Weights of a small GPT-style language model, trained from scratch on English Wikipedia.
Architecture: biases, untied embeddings, local attention windows, shifted keys.
Each number is 500 + 25 x the weight over its row's rms, rounded and kept within 0 to 999. Layers, rows and columns count from 0. Numbers have three digits each. The size before them is the row's rms in percent of the matrix's.

# q: layer 6 attention query, 64x64, rms 0.156, rows 0-63, columns 0-63
# k: layer 6 attention key, 64x64, rms 0.152, rows 0-63, columns 0-63
# v: layer 6 attention value, 64x64, rms 0.17, rows 0-35, columns 0-63
# o: layer 6 attention output (transposed), 64x64, rms 0.168, rows 0-35, columns 0-63
q0 093:549485503530482514524534473503457516510536486530484500497514540517490486483522518541501493555464474535524484498517519510471507514490530563503469499505498518531546517535491530539485484514489515
k0 079:486548456476489484542505509508513502529497530530491448493512477453491489520525498513498508495473500472491495487499494528497497482467474493526523506518511500476445515539478441526539531484550469
q1 108:545523472556493555499508508501497501489512494529491482491502535502517493464493543501509531510468468548517513520475575518454518531493512502520499515488480485521530515507514495515521509504505557
k1 110:526468511501496515501480502486443509467518486511514459487560505542506484535492452494471500515486500514451522454486490521502474458497498513473500489494472485541529477505512524522475527459517536
q2 080:450454548481533467500501489448504504521473488478509526521479475486514503517517432525494465478515504463474526497519441481512480488507501518490517457492503501484478497529498499506454475484491481
k2 087:507551488492481533488507523513577494535473493488476474544489497458482534506543500509515531488528495509509486539513509471500479559509499493533504498500548512484483518518527482524516462529487488
q3 115:501498470540484526521486482499457518534524498515535512489502536504488510497497548535509522502476484488523465471475524500468515530488508561515472485512491474549554531510486516560486496508511526
k3 093:521486489477490493511498495486486545473497507517516471463547468539508526512517461506465486524502481490474509447509478574477504468475485519489502520549479477542506501517511510522483503456518473
q4 091:457496482517508517518498489495450520538528484492561512514484515506487525506510523554485494484483486464512502489521518491492520555525505557502503493488481469539533532523489514544476485493495553
k4 093:468485513490489476541461480505489499487511514508526473482515465536519540513492443477468511483500480491510458469502492539465506477463455483489513533532491491536520520511514507524489533469522446
q5 116:527500459542502519537508522524462514498514486518504522497487551506469508463476580540501479519461485503509504488496530506479510543498510527518502475490483470524547532529485497525526485511497519
k5 104:521495507518505502529481498520461512449510501503517488461535512563536476486506463515465483508469482517496553483509514562499491456494488514454483500508472504520495475521500544525487526468510503
q6 108:491510507490493465499539487528530470494468501530448482494510484478512481493525449490510498484525525436516509513481497519509501478493475479509487517486522513430460469485531484436507485506471508
k6 129:498514511487515526484558516506517511529480491540509518497468533469443495449492543509513493506532506526516459552485513468507498530511497484543468478495519499476495528509513500484511445538488479
q7 075:493494501476517451533498534476499554500493493506507462485461492515524505485485509515489495496498521517525504476526502495504451478511456461459545537461468503521549517531474498500504440482482509
k7 089:471501510500464457512512493493544500460520496450479540510517483533513519543534446514464489482483546485469517501525478523482472512503507485465478515506499503543498457471539494478489485494531508
q8 100:464511512528495533468483497502497498485533492487581544491517501531518531480510537538526519480491499492526499472512526496484517538478521540513486455494494470560512502530486503538481520499483495
k8 098:516480465540507443526502497513477500483524525521519495472520463522514515514481484485447523521464502518488497439509498513522502465462473544470542555496496478517510479477509506503483531497525496
q9 101:510506505458536469504510474538551476451487518500406483484520483471466497487516486473514462480498524480483516509516500500500518471523484495505518502483509505504485459463491495476451471511510492
k9 123:495521516468502520490498495529530487526482528464455514530490504441490506474540531530537497497531546544489510552481508482510480537539524474533508499501491525465484509517486481496543477507483500
q10 094:477470486515479492492521465489497481510466534542446440492469485466490489515473473490499488520517505493480436503481492529495470496452475506474497549528505488502469497521481509451485491512468495
k10 089:510488502509500511533499494540512517533459496495526501495468543502477500494511519524527512492547520471524465509445496487517532489503455474537460490531541496496523504526482522510504427473479522
q11 102:498497494493547502508481499511514545510524496495546523518522499528567541470462536488459520494460498487521509497526512514477504473480507517473476496504501531538524507513513515496511537463496431
k11 096:509506462491510467539500476545493511451515513501506523525529492565549491518485504491472522519454502516505533508514499535466512459491519535459512508490506491545507509526503529530471513467478490
q12 150:496486457498464522524453511484466498521520518500553505504498504524488528495442527500464501498493461484520477455490502491492521508474516536464489502522503461557513519473512546530469520517506481
k12 095:528507500504481450518448513469490501484494516524517519497506491539485494504483475471468484526494494481461528479523489531495562468504496577468484506497513487514522480495501535491460546493533511
q13 092:485506511507476438495506501494495458527457496475429501458500493444479456505490518471488496457510518492447472510508507525509492492495501504509519511471514527467498464498482487489449508527480491
k13 117:465486543493478519469476533462516479508483496519493515545451511486468507484497489519520523527518503520472497516445505472520519541549536499559485473533483480478487487495507507488514453508494517
q14 105:535507538496500465507542476504480503476485522547470468479482472486507495490502512481513472487493561527472520552530516544484494481498470470511475506519507520437468496520485502491494498464459494
k14 096:495546552514517514503493492533501523506514497523532500490540531544546480520501520515517518487463550494559506509480494531488430490509498459495461473503512480512499519494507512498507481466465506
q15 119:511511482486505519507460525510465540481539493496525524497562489559514515491485508485500529487444492496538544472501490500493501507490541486485504504471508475539523549476518504540502537470518487
k15 136:510498482519515445505492463516486520475557520525526515490513456533516526504478485484462505489452480473502524491554492541469502500493504519475499524463490505566534494510504492507477529500479476
q16 102:471493494514540498515551458508543443549505493472478499489499507508503491444498511510508499495501515449517523544522505482490498507494471497468507480488533463506469470552496517458484476501509469
k16 094:519522498472466544537515503479478511505497481505490513488539513515504500475490556515513521505515524491556478503522512505479514520511513445519495516458513446477547508482485539542534484461516517
q17 082:495497496539556527523490478490512502460491490470518546513475479503473516474511550516493504516463475520462501456508477501490496523482529472501504471484494502541554521506555509519471535527497522
k17 095:532501458503508462538495510494498502466488475500454507494494499485495509566559485464480491551500501493489537505502517535487502448507526537458551506480483506509497483463526475503497486482514498
q18 083:521447522541474504531541526520513483510499478558466497481499470505469492520515529500495473491478508467546489472470486525521488485514455537484465480493506479480477497522484484468536513521466472
k18 094:451478544478490489482552516468478501491518473555518574527504518496494507519511544481464490484532514494537524493465472479543483507511520459492510496503494512510507507469473513488481469510503498
q19 098:478531536455490517477516541517486490488492449498510489493499476489514513513480500481535474487519523494536514454493479507516484516542547469495544489465526514485514489465448475521540476502537475
k19 112:459508482491483506456514503518532502494536533424478488498521511524475489491485520484515493424476489511504530499502496476493476542518499469477497506471512550533500502531528515535507537487484503
q20 103:486505470470453491540469525469462499463488518513482479515523503517477469511519498552525481485505498556494488527478474514546503491483549461536485496508494498514495506468489483531523505505525556
k20 089:539499484513515509458529472499498524489526529512539460480512505485480486536525488492503493516467489469437452532484519521463507493498473528500538459492498501518516520543499503492460515537470537
q21 088:525513500492437490511519564505506492492509435518507472483507513515506511511539461512496488487492513529509514496513543521511485501491488495558507470480526543456481511487499488529540492499493558
k21 087:456516478471506457438509485478507504455537547492498500470501480531513482507549482475500475464534516489482516481520495515517467492501461476486532476455478506522498525529501542474520510502505486
q22 097:505494492512458535503529485510477491454487508490514498538522463504501481523464518480520485584497498529523555516496482487493502520558521489520485460492492499497476505459500497498543470493533517
k22 114:519527513488524492463528552464463521542468506481475496463510520488448500480514505497538481486495483480502465509513504515502479498509492481475535503487516492517561518511499503486508583512525530
q23 081:532516512457492505469489485472479535456474523492460518464488520530521521506513505489438500516511497524459518477500523519527478471483528491477524534517484446533520529511502450528504490487522507
k23 097:523503473535459470536486515509530473488512526524512465507493478488518519526508452518483490513473480480460517487542488500496450482504495533481521485518499490503485480476515475492455490566441511
q24 081:463510524493488558470460505490470530496479459505495506538506461524470465518495491486546495501494502486503547501497482507526476499482538457527513507508483491488497520448503468521555493494501549
k24 091:525502439467515481491523490468527515465496489457505463481485490487491514517471504502478473484518481485437508534514505521487491533493482519469492527476507538558532511523503481481486544530531477
q25 100:472499492500483494520520524482471500527503503489519475514489514485498479491530502537494448474534519518502460535466525515560523508477504489504483468497515507471485520479534536483574485515511561
k25 090:492545499541531577524493490520510526502535497553547476507528509520490488505493521512486515497501520460493497474448521464479505456491470483494501490510532519483490522518493518492515522448484501
q26 098:422495477471481461490477500504477526521515469568479475524497471496464503504489533530487523476492522475506512510482476520521471477501495515510487503448452519496505521482488494485528522498484546
k26 091:503495532434515509484490488475517510455548492473534480484486493482521492513512491492506494468526502536473474512471492554526492506524485530509499492502501539533498488507545488507485516519538423
q27 082:493496507511476480533533492533509465534481499503501502480494493487492509494479515480507500472537551490505475497526517526498509479516442532509479474519577498468465474514502554481490463511447505
k27 094:446544535496497532485481487495483534513512487493510539499489526545498494508506554502507509500504554467569489487471493472464513526490493450508488476478511468490493536489518525518531499490514519
q28 116:526489518461520478502484514512483494496467481494472485483533479511510446520496491489494498474472485515544538475525463515454461521505525480495529510441471500477533501456484461512500545505517468
k28 097:471466504493490475445511508491533490514497503463483476503501464471507514506529461491490497512505450506478517512499500533472468523528572511476521510478458537540527468505490450491516500499508468
q29 101:478504499501527445514482479507514493463483537472496501503504472519515547443467488474487448487496521481513465476505520502527500505505494522449492488469528458517531491466481511466518505502444479
k29 083:487493517484507497508499480499529477503538524504467508515466520478491498540509529492498570504514522510476516501460510500469476485550522524558519525491526549527474477504474526532461504526532478
q30 090:532509491492466487480556524480508529490514484517490485490493484502476447525521459548499460518528499513462514510465524501528522452492492458505542536533480494514473546532519519484498490485507514
k30 099:499508481549504525541510514515509522482517484532520513523522509546517491497487504511509482493473550429533518478519461481525542471460471509471501501489507467466516478477510487498484476523456523
q31 109:479497465506542434513451491523460524447486525517484504479479437500472535482506502498498488506483516499518523468509467518506487491521512492449504507474475527514521501469486521469521525532478500
k31 090:473518515501482483491472518478533481468532513499497484567489512479479514519523496465507508507503517534459534532451497487505486499495533546493467517512546552536514479511503457501476480491538494
v0 074:473473532481474496489511536530489494517504511492510527498475498548463489463538492534539501534471501521509488519477541537504503511539550494503476539527453477508488532503475517520504504473490554
o0 078:470462450460488536487472496447497549561499517486495492481466475511509530475491480532506507488543478464528479478493514480485521510494521506498509528521446511499498536505491525483504526516486531
v1 086:525497471509489491475520547525482494487534462502496509532519499490468489520479504488508465461514521485511494552500558466462512448511492491471500477493494479491502508511533503450572508507474502
o1 088:483528473470516504514473523506462529488475468536507537528498513493480501486524481453481487454484499519498496533469540481501492503462460496493483526515519519556511489543499534477542524490484457
v2 094:490495485564496478467501508499457471543495485486526499516540484508529499524528495547506523496514489480527500462513522510456520516539501562471483475521470490474484475535486505539472491482491479
o2 103:453467519546488468527506513519487436525473482513533500513487492484488487506490483493476544478531434503513507475491523528507532489494514524511494544512516483490491444497457506504518502454494512
v3 088:509507507440491463534482509560510505501467552484524488461497508497513537529495501497483514562490474476485504482489488530510488501472492528512448493508527522477519516448492487516480510545503521
o3 091:494482543455466450496499529511513530478532507521548493466491502514513505525534500519472513526501507475509476482512502510516484505496505503487453448482500559480476508434529468497470499523490513
v4 089:499484480441476495553520444491501489489508486461495514488505510524498530552529501480506499496491497522549502467488479537503513462470519536510479531525516481490484464462458459498520514473495508
o4 093:500479542482485533574528478498501498491522463536497459520483499519486499515577522532500479445482469512494514484495485499463529524496524517491521473524480506486529494485499525500513475512496534
v5 104:501506501474491478527505528574500463480488485468506522523524480497500522524529502485485524477505496510515496454490565528502484517514475531488464500526472513468538508454522495487552484493521536
o5 089:461510475495457472496474503473516511518495490528516520482501545493529508501527552492484504499552515503498478461497544477501484530486477479511513514508485505472470459482544460465486549547517481
v6 095:465492515499473485449513465500466500479516475505458531491501490519491451536491482501493523481487508478518508541508515502438504477513513478467473428494520451506496483524484526497536493529509516
o6 090:469555508480498511489494508446474512506462483556516483479527483497505472473498486531516472494498450481497529522536500508513528484511456476497490520480519477487481527524524505482514505437532541
v7 104:473532519509506490516463527476457519487485507533511529496480488516516530515518538539496517506486493522502540520492531502474467521538561492500460539497450523484507539500440510528520506494502511
o7 077:491533483558539507503474493513485491476545507524526523458505472524522526485488492520475529511473529484497511518525478522497487475486510533500458533492467479513512564521510535460500517469459493
v8 085:517544496500532448476512490526495489501488532491523520486515493485537561564511539484486465518538490503480498466473525534513506491482509529499477534520496537468496503545475475476490506472498505
o8 107:512515532474497459485501453544503450497508479504476525508489495514520509510521504492447535468496516504542501482500513516464495517552541493483524498476463532481498467540510506474444492515475475
v9 106:439510499513473489500466510474481510490506505489524528520472505489487513508455501461523473504483526469483532560536519455436513527524503467468529482487475516487466493500529469489518493506510483
o9 106:559517482515474536530541527509506492465549494516465507526520511495457511465488464516482525530501474486509541494472531496545455485474520482505506510495515497495486520476546497475524489457501507
v10 090:483497515533457500482478529495497507502544473498471537476513574506466513483559497489505536522500511460511516458519529523490498530497524458491492505496518497525501475485477495532464509475538477
o10 095:499512517541492512504498561506452503513508501488457480502437549501448501490521504527502485542460480466491530518507496535527532522529521502488475522521508507486507506509503504557534521515491502
v11 108:504488496482462499495487494458492514497525497470484514483477494511502483499519497507507519546469496469483498543518479501538532581491502443502528544511491498526500514473550475533461519472531511
o11 118:492520478549511532490462511478518529493522516454503518490521522469504513478487491467538472545512497484488494513517523512492537467498527496486533512513458462539474513526471501515465492543532449
v12 102:489489486443522520524475441516510522482497506503488512533479469516482504495510503487542470448495506510529501514534473499537496513495508497467495440464515542522522472538474496485532487472507540
o12 095:477496472498470490523519466476492519500496511484554493469528452516538502523466515497461481483505494454526488527542502494472506472474489542470506520510497452511484543503490499440471517480523506
v13 110:471483494520502489495493500474513501508487498486478508494485487509505504509509555453534523489493447497470494497492539469464497498445536498510509584514489489498494542527486556490502529508455493
o13 108:473496494520521507494484468445507454549518515536446481518505523468517543461528492539478536530511502481481498490541485504504472475493507469525487491529458498462492524487482501511504506483539482
v14 095:475492507481462516495516540501460507513514510490507480513497491536467455527497452502507463544511517472519530567491464504516487433511523484477489523506502514513482479467454494505508494488462513
o14 098:477465486522453502532461500493455500529465500493528501484484489521515483479486498520474522498503469498511511519509496542552495485520542505506482482518469492455456476521522485515575487505503540
v15 101:488450501487517502481540489506510495499506499486520450496522483497483471536447499492519520525523477458564488470469479528491523501458495544484498510526513511513523460544480509504458517499459503
o15 104:473474500543465504553507495509462474470504445510520476499446497510470459542485484524528509513516440487517451481475495514498510504501459503494500490507506502504486453490471495522459511500492511
v16 092:486520524514501526455450481464508511521504468513474576468476533510519520530514494474500518500479512505451503509501482487517459516496501449539465505512460506501492544491485467500505490478474484
o16 105:485501517534523521481515503473518518513499492496508553495515521489527481519494474504487461515507463511503542500535506471505475532528532491493500529505435511468515556509558492515475483522560505
v17 104:480510520462512516518508511497497523460516467473531494447515481528518478477532497466495506465501501523535513514501524506490517432493502494521463544480478493509516553527464494458536500466508523
o17 082:527548506494495503538499471488482555481507496517473515447480486548504514516486502515475502507469526495490485488510511534511489478496491529483466499508488463537539574514505518460494497510444504
v18 115:524508543537489479507495536461489491480527455495480484523490506487476453475514489504484552529510511492489500504492508490447502501499522490504498530500541473489486489512551503500430511489477437
o18 117:531492545494495520517500512491479465488462517513439539522539569497507507471534514494516475525501509518488536497457499506528514496502502507497493478519502545513516471504446465552495498489484515
v19 079:542509530513505511513489484536488492514473493482515497513516505496479483529537479468501488461494498521466514494491560515482488452548489547461509531510451524475514511513514533476536528502534541
o19 080:493494499466509474500486487521449533504518483525521513494481556508495462523506490489431524486493484539512499446503517502487509514506486497549455492520516510462499509549499540462512472493468482
v20 098:495522520444525513495505504528496491493507541489519499491503469483530531467489503515488480460507528550538531559508467517533471474509514479513523498476466508482495515499514445452534475488520514
o20 113:531529495456522514498493502518523523500482505481435508506517489509497479451477506500531519482484585507491509533511473509509502494508573469500515467495483498489503531507483478455512490523476480
v21 098:519485481484503486470533520500511497505497443503474509497508489497470489507464520537523533484521486472480420454479541496478565472486507522505488474518501497523506497557505500514470490517495476
o21 087:485472562498476484528531480482505462486476485510537501494496527497472496517508499501521497491528445519462450501477504495496521502545468539517494509487514518510518443497517533562459497496509509
v22 104:447503483502524546531506458495510497462505468504506519476511478535505553489514503524493545474494488513497476480492518478475499507506521491502508471519424517474499497466526484498447480452514483
o22 091:459506484568501494514489478486501467505486532526503524462444540527473530472488471457500525503494523515482506497481464501483482469492496526484492515544479492535461536500542498479497500479506531
v23 088:501469466459496511548533502554525468494501577485560481484511470505485513487487501522472458522518482508521495471492497524496506474484470532510450465500494480488476473509519490497489492516496500
o23 087:464527505501501471518509485504538454512522480512531457499477454502510524488512489530539509442513521488504491479468485455502490518495481482515464505491514536474530480462566524488518476508475519
v24 083:502455471531541490487487520468512526458457525498499469481476498507517510502515536491511509425526514459547475485504529516507476525477479481532510512495508525519485510512456476503487486475456490
o24 088:465508513536556504533512490482538469484493461502427492515470491528504495513503503507494538510481519460477475506493478548500476509500511479505518527522496505520508540508532490459486551540503477
v25 095:479492504463477505528520532527479496523522414475518489528505493517521483496519457511517489516487527535552510516511519465501487511488516515474491527533535491509511483460485490511565474477513496
o25 098:517466499455481509538529522514486541523492468523475483511445499538512483515525471498489504496538485495545508512490542491477497482448526489509544536486540473506527514492527483500549525509492501
v26 083:542522495511497479544488471503521483503515505559506521471502538475524533486500502506509560545497471504462475475510490499483462507475496498508491470472570496483485495492497551522484513510506459
o26 080:515541530542531454478484508507491524497535524525531516499486505450510493528491483503475487503511535484488487446513512474451493536513476508490494494464556528472477501477505516552494502468518512
v27 086:527498468460513480515499582543520475470518489500462522499501464488474508475495502553483479494492519505514480495513425488501485510506482527520500508491528520494500510462520459465504523514479501
o27 086:478470461540508483514474525528537503481498509513514492531479461472471494498498523527489519501528574538475547464447487502524511511513516491497511481503511497522489538511468486484468502546521505
v28 100:521493500505481483497523538458502483510495467504471489490523513495467472484542488518470548534443488508475486446480484508502505506525540521504492489500544451513495524469529562520507501528500487
o28 107:501484540491498485484475522508509557547512519522569514496462525485492485520497493508503496493541518472484476504474550522497546499526510517480514495493511492539505523544498538554518503470527516
v29 118:498526465508494502480493543551507465498499556508501525515466516471517535502468512543488525543470509474479511479492502478502461488568484492502513500482511471488488518473499514498542547528522512
o29 107:543500493448506531512523525581500514487493524504513504520500489482523495461517462527470490487485479477487475481558533516491511547532501533504482487528519509473453467499511521501484489507490480
v30 087:469474519509453501503499475533464501511468453501520493506480495533497468562490467481512471495480513471536516505503542524453513486538489470446498499493483490514508448536531516481509507501489517
o30 092:514466505476528493470515548501504492542533429474482535514490523519514447516520476505525527492458470481504496527530528516471491517486500508501502546486492527499557478508512511486494510504462474
v31 106:478501503489512485482526491520480477518495460490480541548465504537489486512513495480519563548485495465505512517525519480494478523494494535477460556523555454490476492486491534501509520515509518
o31 111:490501479492456536489484521501480542493539458535512469475536506493547488512474499510476512443532534510518476534474511504498490519444488487499532528471493490484487530517491490497507558477500473
q32 108:523509505545538504469494526476466476484501495536476513482538481488514469525483502512501491511464462529488533520481502534442541481554522502467527476516470511520528521465488488527520472476507495
k32 131:515560481478493492523475469496503510461482544538514535480484477540491532474467494463452509496473500465516517482501487553503470489505481513457486511498532476530520502514530497475500548491514499
q33 105:507513538496516531443516530503500539505525434497457506536512520496510492531536464490538530518534535517497529531459478475518498482490511476522504489514483537470473507506469494516525508467504508
k33 098:521515502533545528499508502490487524508517533500531464458515439482525477495492497491490464494476505524531507477508499538441513474509474515506492521527462512538580500515495523481483505498517515
q34 082:465499485494459462501489481521501526544501505493560485492479495515523529465503528489514509467506544458520457502534523480485504561478493527499475499483516448484518499534486520475527507520488528
k34 082:439472493489488498485546526464522488517525444493465523521490518503448496496504462500519513495518502510438499498508478465530487531497528462517522490498528499469454525491484519518479465514493493
q35 123:552474479528496483544488496528470504463484532515500490481530514518505486508492517525468496501438451506527520478489522548465533491514527532478510488462475467543535501516506510513518526501518505
k35 103:521549518483531510527457490487486523453508529518509560489504482554485529473485481515482540504447522459520540511495489537505483504493499485509474467516522456507517528512508486483484516487520494
q36 106:493518468526506451504481484524473521519505495506541500493483492514520512493500530505490495473460473487546468494561524497440526516478505534467498462478502499528572510531486515513505514526519511
k36 091:501539483465508483528464523440517500455511528527471530510531512535472521488531453502471536497457536483527539523529509523514461518491509483495480507499516480528500509474486485525495523471512506
q37 111:548491480503515482532488469497492490475498520519491487456525493522482497531467503551489484503452474520505527497478508546444544484542533514463533463472472482530516501494487516528489524492518498
k37 099:540516517484531491524445491504491535451499536496503523503503462542513521459530511488474520519442517475517546489503489562473491512490472523505483501518508470478520517491515467493518526472502498
q38 100:489509519485469550524495517493534464517485505522469471497512516468510468494513475509475513511519517488478471509449472513556476483479481491503463498512514498466416490452513497477475480514501489
k38 103:485468488503491493510541461537483480510527492500517465514471473479479482487482497500475487478548501529456478497489521481487529468495514532491489485546481530472529476510494555482485464529435509
q39 119:468496516497532520487516510502502516537500472480512510535467547484517507523513494479567477484539492508524458513491471473535441534473499452517492548525502534482502512512507488484512504505491459
k39 095:506475505502500526502525525492503473528494465515459483516503536474470449566490482479520468500564460519472477483487491452499505496528491460495532517511459502508506515499507481522492483523535472
q40 150:495512469511513492494488494490474513477522502502538540485496476517488525505479532519453510490468503507530515511548498514441536501509543548473495465462497510548541507545502512498466533492524525
k40 118:537504517502525470504470511504500507447523508497488553489532463540503544445534504495487539491448513492513541518523479528506482547485484517515486527470521462489509522490505499518497525469518498
q41 096:525481497485503465479479510479486475510485534508470514481488479470475477519494521499478519513510489517474526509518511514439510537537531553528549418490495479508492503496475495523488549485521509
k41 069:474475518519482484443515511526506467532498473480500513524500518491506493489521505509534509520531470569467499499524494488491508509528555526518510503542470501462518500483488534531525475519443527
q42 125:504489481530525522440500494506470503491508504526510527489468492490458510489514544525485530516495465524505519499522529487457563522492526535494508436479483485523557494530507501527471503509521504
k42 076:479495500478484476473459539437467516506542497465486521487546525493524523494554517485499515491500497515494566502507469482544453515489519505505491507486503500485512512498475540507477537479532498
q43 122:484478523477485491485529503484540479530456489471469470523489537466458475537513480524500462509526487487460465530460530507496487502539524518530517487559478497506482480492483493500481478543511501
k43 119:512484482508492540513540514491474490521475493521516460520432520469480473505483491534486501543548496517504448487477516493523542474496470474492495470546458515488497483504515520511512455514482485
q44 101:512489483493514499496442498465465519476534485531537560475501480542510527529459471497484504499478494531477528479516485511481531492506480539481483493475528512516479527490507519505487544435512499
k44 120:488538521542491481477488498488470501496494495492511533456517502536558515456532501479519520490480519484518525514531461514504455531496496499471503510429518495497511521472487532498519553481514527
q45 126:504489461508533491530489507455477484527490500508528502510489494523524534512507486516429516481473488494526500499535538537461524488524521559495502445480486486507518487514506536493474521492525550
k45 101:535508523483516473557474492460482493487490514509472529518489493527542514449504486518470522521468533517502546507511501544531503488519529507485451486539491489492533475497473523476495529486488547
q46 134:490484545495472490497536510474536453525461502455484469508489536458458482497526472498513494536517509500458506512432532487503493504517504524526491491543477496470465489495487520492511471528496521
k46 110:512493479489497512520530474499478501503502547534526454493437489474473464498479483514482467493548488492523469485495537497494530464503478473481476459554511521515480464495477515469476464512498521
q47 083:502496506540487480564478487502495488462539529516565512489534451533487497461476489515480477512455497491507484491510497532475516498524535513454495503478485483541505479480547522494503488479519510
k47 129:495530495486514494522449478497469527493534488522547517463513474541537546459489520515485521490447504462516483495524485532489500480463485488479491499488552515532535532503508490492487535484484480
q48 091:477574465498473490490475507493469516526513501530525530533456492521510589505473511505519521549468488528515499493512510462508513488511483480481506505506517489514534494476477488528498491528490473
k48 125:483489475516507507478520498490512481501468532469512491477551469494519508507530472489505521446495518523532535470529507519535464495491503503495565530477467442483466518492481491479519497466540516
q49 094:535499533477500486498511528539500523462525497463493511500501504493497471510492540494539509519468496534545513487496501480540465493472492468523488558467506531500519539512521421485509509512495476
k49 097:485506496486476509482554511536523458498483499506461484502519535439467497540530509488512513484522469500498535472467466514506456559523475517525498534476473479520495502539493484493505487526493473
q50 082:509510461474485521499446464448516512437476524506497519514535469499493533514500492498497551505526532525494470492551516483488517512507524458491527458523496482528477491493487520469466508494523493
k50 092:470488506500486483480503485500481453534479474486491515493495535477470532470520507545484522503463536497476473545477471474504493520475531508503517532530485439496475525498483541541532519470470496
q51 096:488519498510504535453489511479513459495501502499448544491456512520501525471561485483495576505506488516516562473489508492515527461471512538507510506487503485499527518505494480523530505483510480
k51 104:493499515503467491458527496495495528515505492509528467516533541495438479506525544498495514508505475518523532506508504458504484510523533501497489478488488478519487462515432560486507488497511560
q52 095:480511507487461476472581540520498519536525539495515504514479523534491518540490469546466524506466488500489500509465518490517514473499480538485494514542483458490499477523508506492542481515492514
k52 087:525484532505517504533509484430472505470500484510497489483503464514544503489488495489471494464485515486541497500541543509491511471486471447474481467507491464499512486490541548471484458525502525
q53 082:535527476546520466481486506454503512449507519508497532498476516513479506465485495512507500503518547471485493521545503481488520530493568524477549516542477514499511466504486497487493461520471476
k53 083:452513473462495524477527511482488484508497466491494500448557481491478515469520528481545552490461494510527451484498532500494517486485470497534532495485472489502463491489488480515519495457466512
q54 094:492504515454489487486471526529528481463506497490512566510544453506516495507527487479553503492510531499473533517499470498513481527535494489502535510485522531496464501447490451487503512464511483
k54 098:475483499509466470449482488546519502540491502484472485487496503469472513449482514488552511497512471480531493483507459493479466532540519476492545490438510479498505515476466522485505513497475523
q55 087:469482491498481445458529532509491509499496507480489553463483530511495514548499491475575496508508472537495526484495462473494488514494493529488512531525491533504514490513473547536514510532483487
k55 106:528545484565502494470496525488491514475483521509489493463476514482453487482480517476517465479512504497554524471523521510505487523525482466485533457469481472475474493518461449487530496509492514
q56 074:523495546505511500549594532498524482523498515516490476516529474498493503541510503508505498514475504538506480474470551529479496547492486502499508469506501509514470474522478516484466481535495467
k56 109:518509488534531520540541493465481499543501463536527499462500536506520487486518517536476492497468518442496489532488488531497531457536502502464455525503484491496523482479503544497487482490488534
q57 078:537507545516476503539525501559522506432485517461511498473511505512470481479497503475523484537521521496474517516488524507512487518532515472482527468479491512491457507489471516449475462507495531
k57 085:477507478495495508520495481542480511525536526535568482471471475478521501515466518500505456505496495443537487508508477506465470468463494519508492467474518527552518534502497477465494511507486521
q58 073:508493539523467466540558511508516466516488522471510496535490495497473492504499476458515508523496496516504488506493526473491513528556510533487539465516473505493552496513513567465504488538493509
k58 098:519518485503541526501482499497475533517521478539558482465495489508528509481500528571452457515503502495526463515497498529489529476472521495489466485543531495541500495496543506521481477506486500
q59 097:515485488491516553527479510455473512466495498480521458482470515518480480534482497520466526509504486509498510488518523498542497476488549516516452436489500514522505504536494507517488502504480574
k59 094:510504467498484467502535485474485489498499538490526486529489491499533505515520457482491503526483530515497498484540520486484464535483480528608517494509490496504493481517527451469481534490488496
q60 075:535509509464488531472508466503511526504503510472505506477529519510551553509496450493475574527504490456495533532513517470517500489453505527502516501514492480529492520487526512457516471482507489
k60 096:509470493506489487494507518496475468450478499464495546535542507505495477546525479491459491463482479497486478548497517491457512497496518523465480453493447489541467457479507527489513497507491498
q61 075:461512458504498493461516493546520501521513480546497515548448523490531540537506480496500527515492457499488496506485452482503512456505499519494471507511495473493543502487525529470530514512470544
k61 089:518466531516529491506496532470486528484520496519531485516502501528489535489495488580484442498527511545511497482484505504504511497493489500493484456526520481476500549520550534506471460494537491
q62 071:539505546534529449542473519502489489554489496511482472519503486471497469448481513449530492520496503495488469528480533477489517504516497499518540495516512499511520472447513490493495473537464495
k62 085:460532446473536553543520481470483513524524508521537481454520489520526508503514485545497485483493493517482506471486496551515487460493477496455491519518509544518529508484509494506467487479504516
q63 085:531498536522471432517536490459503476494485492480510511509547514514468519483524494492506510504471506470493472537483534476465507502513513483505532512551507472505481475521509550456483474517510458
k63 091:493521483476527545533478492527483522484528502547539457464485487512533491501444527538477495513495513470515474515484507521507554468465474488461474487491462510525513472472507514522523491502492513
v32 129:503491448490500510491495477479491493549505488491519477517491442492516499528477510514533480504524468503499504499499519554488533515479510526529460465518521456485507490573481473518480475534466527
o32 133:506507498476468529501484530500463511519524487465487502513490492520502522544508498442530482508547522506528507494506548444559508478502507515500464466471477544519485506521489482551518520514499506
v33 099:521516503535496510479514565454466536533529499514465524489528486504516479542491477540496498496509479521493498494473492531529496507455513487518440545529492516465507505492479489492475504488492448
o33 099:529523508494505513531495545496497512519510473520544530482516461502515512531495496519516547487495513490484494440511474536534482501536549468475475497510458494449516490495473487477501533514547523
v34 109:550505498467487534532506510522490479498412505473491514552489502540498530492457494481506458477496486477480509480483508496518493531528475486509509450499535451504482487502510480512505476482478520
o34 118:517510499483484512536502493488525522486505499517449528498513587507502523473489513505517496495463495512494500521473492499528517554458506495543461504544499498508483492494506472560532460476477507
v35 099:451532523488513533496510485529541505512478486514496498470489475516507465505503546466484502497501494489533498449486507528476458478571497514501506529488533528490539501528535474488501491513558508
o35 088:432487502468481474482545508556481509467509502518509471481504501478480462522514544473525501496498479506491520457516493464517515491509489534504494561453503519520493518523503456470481484515487487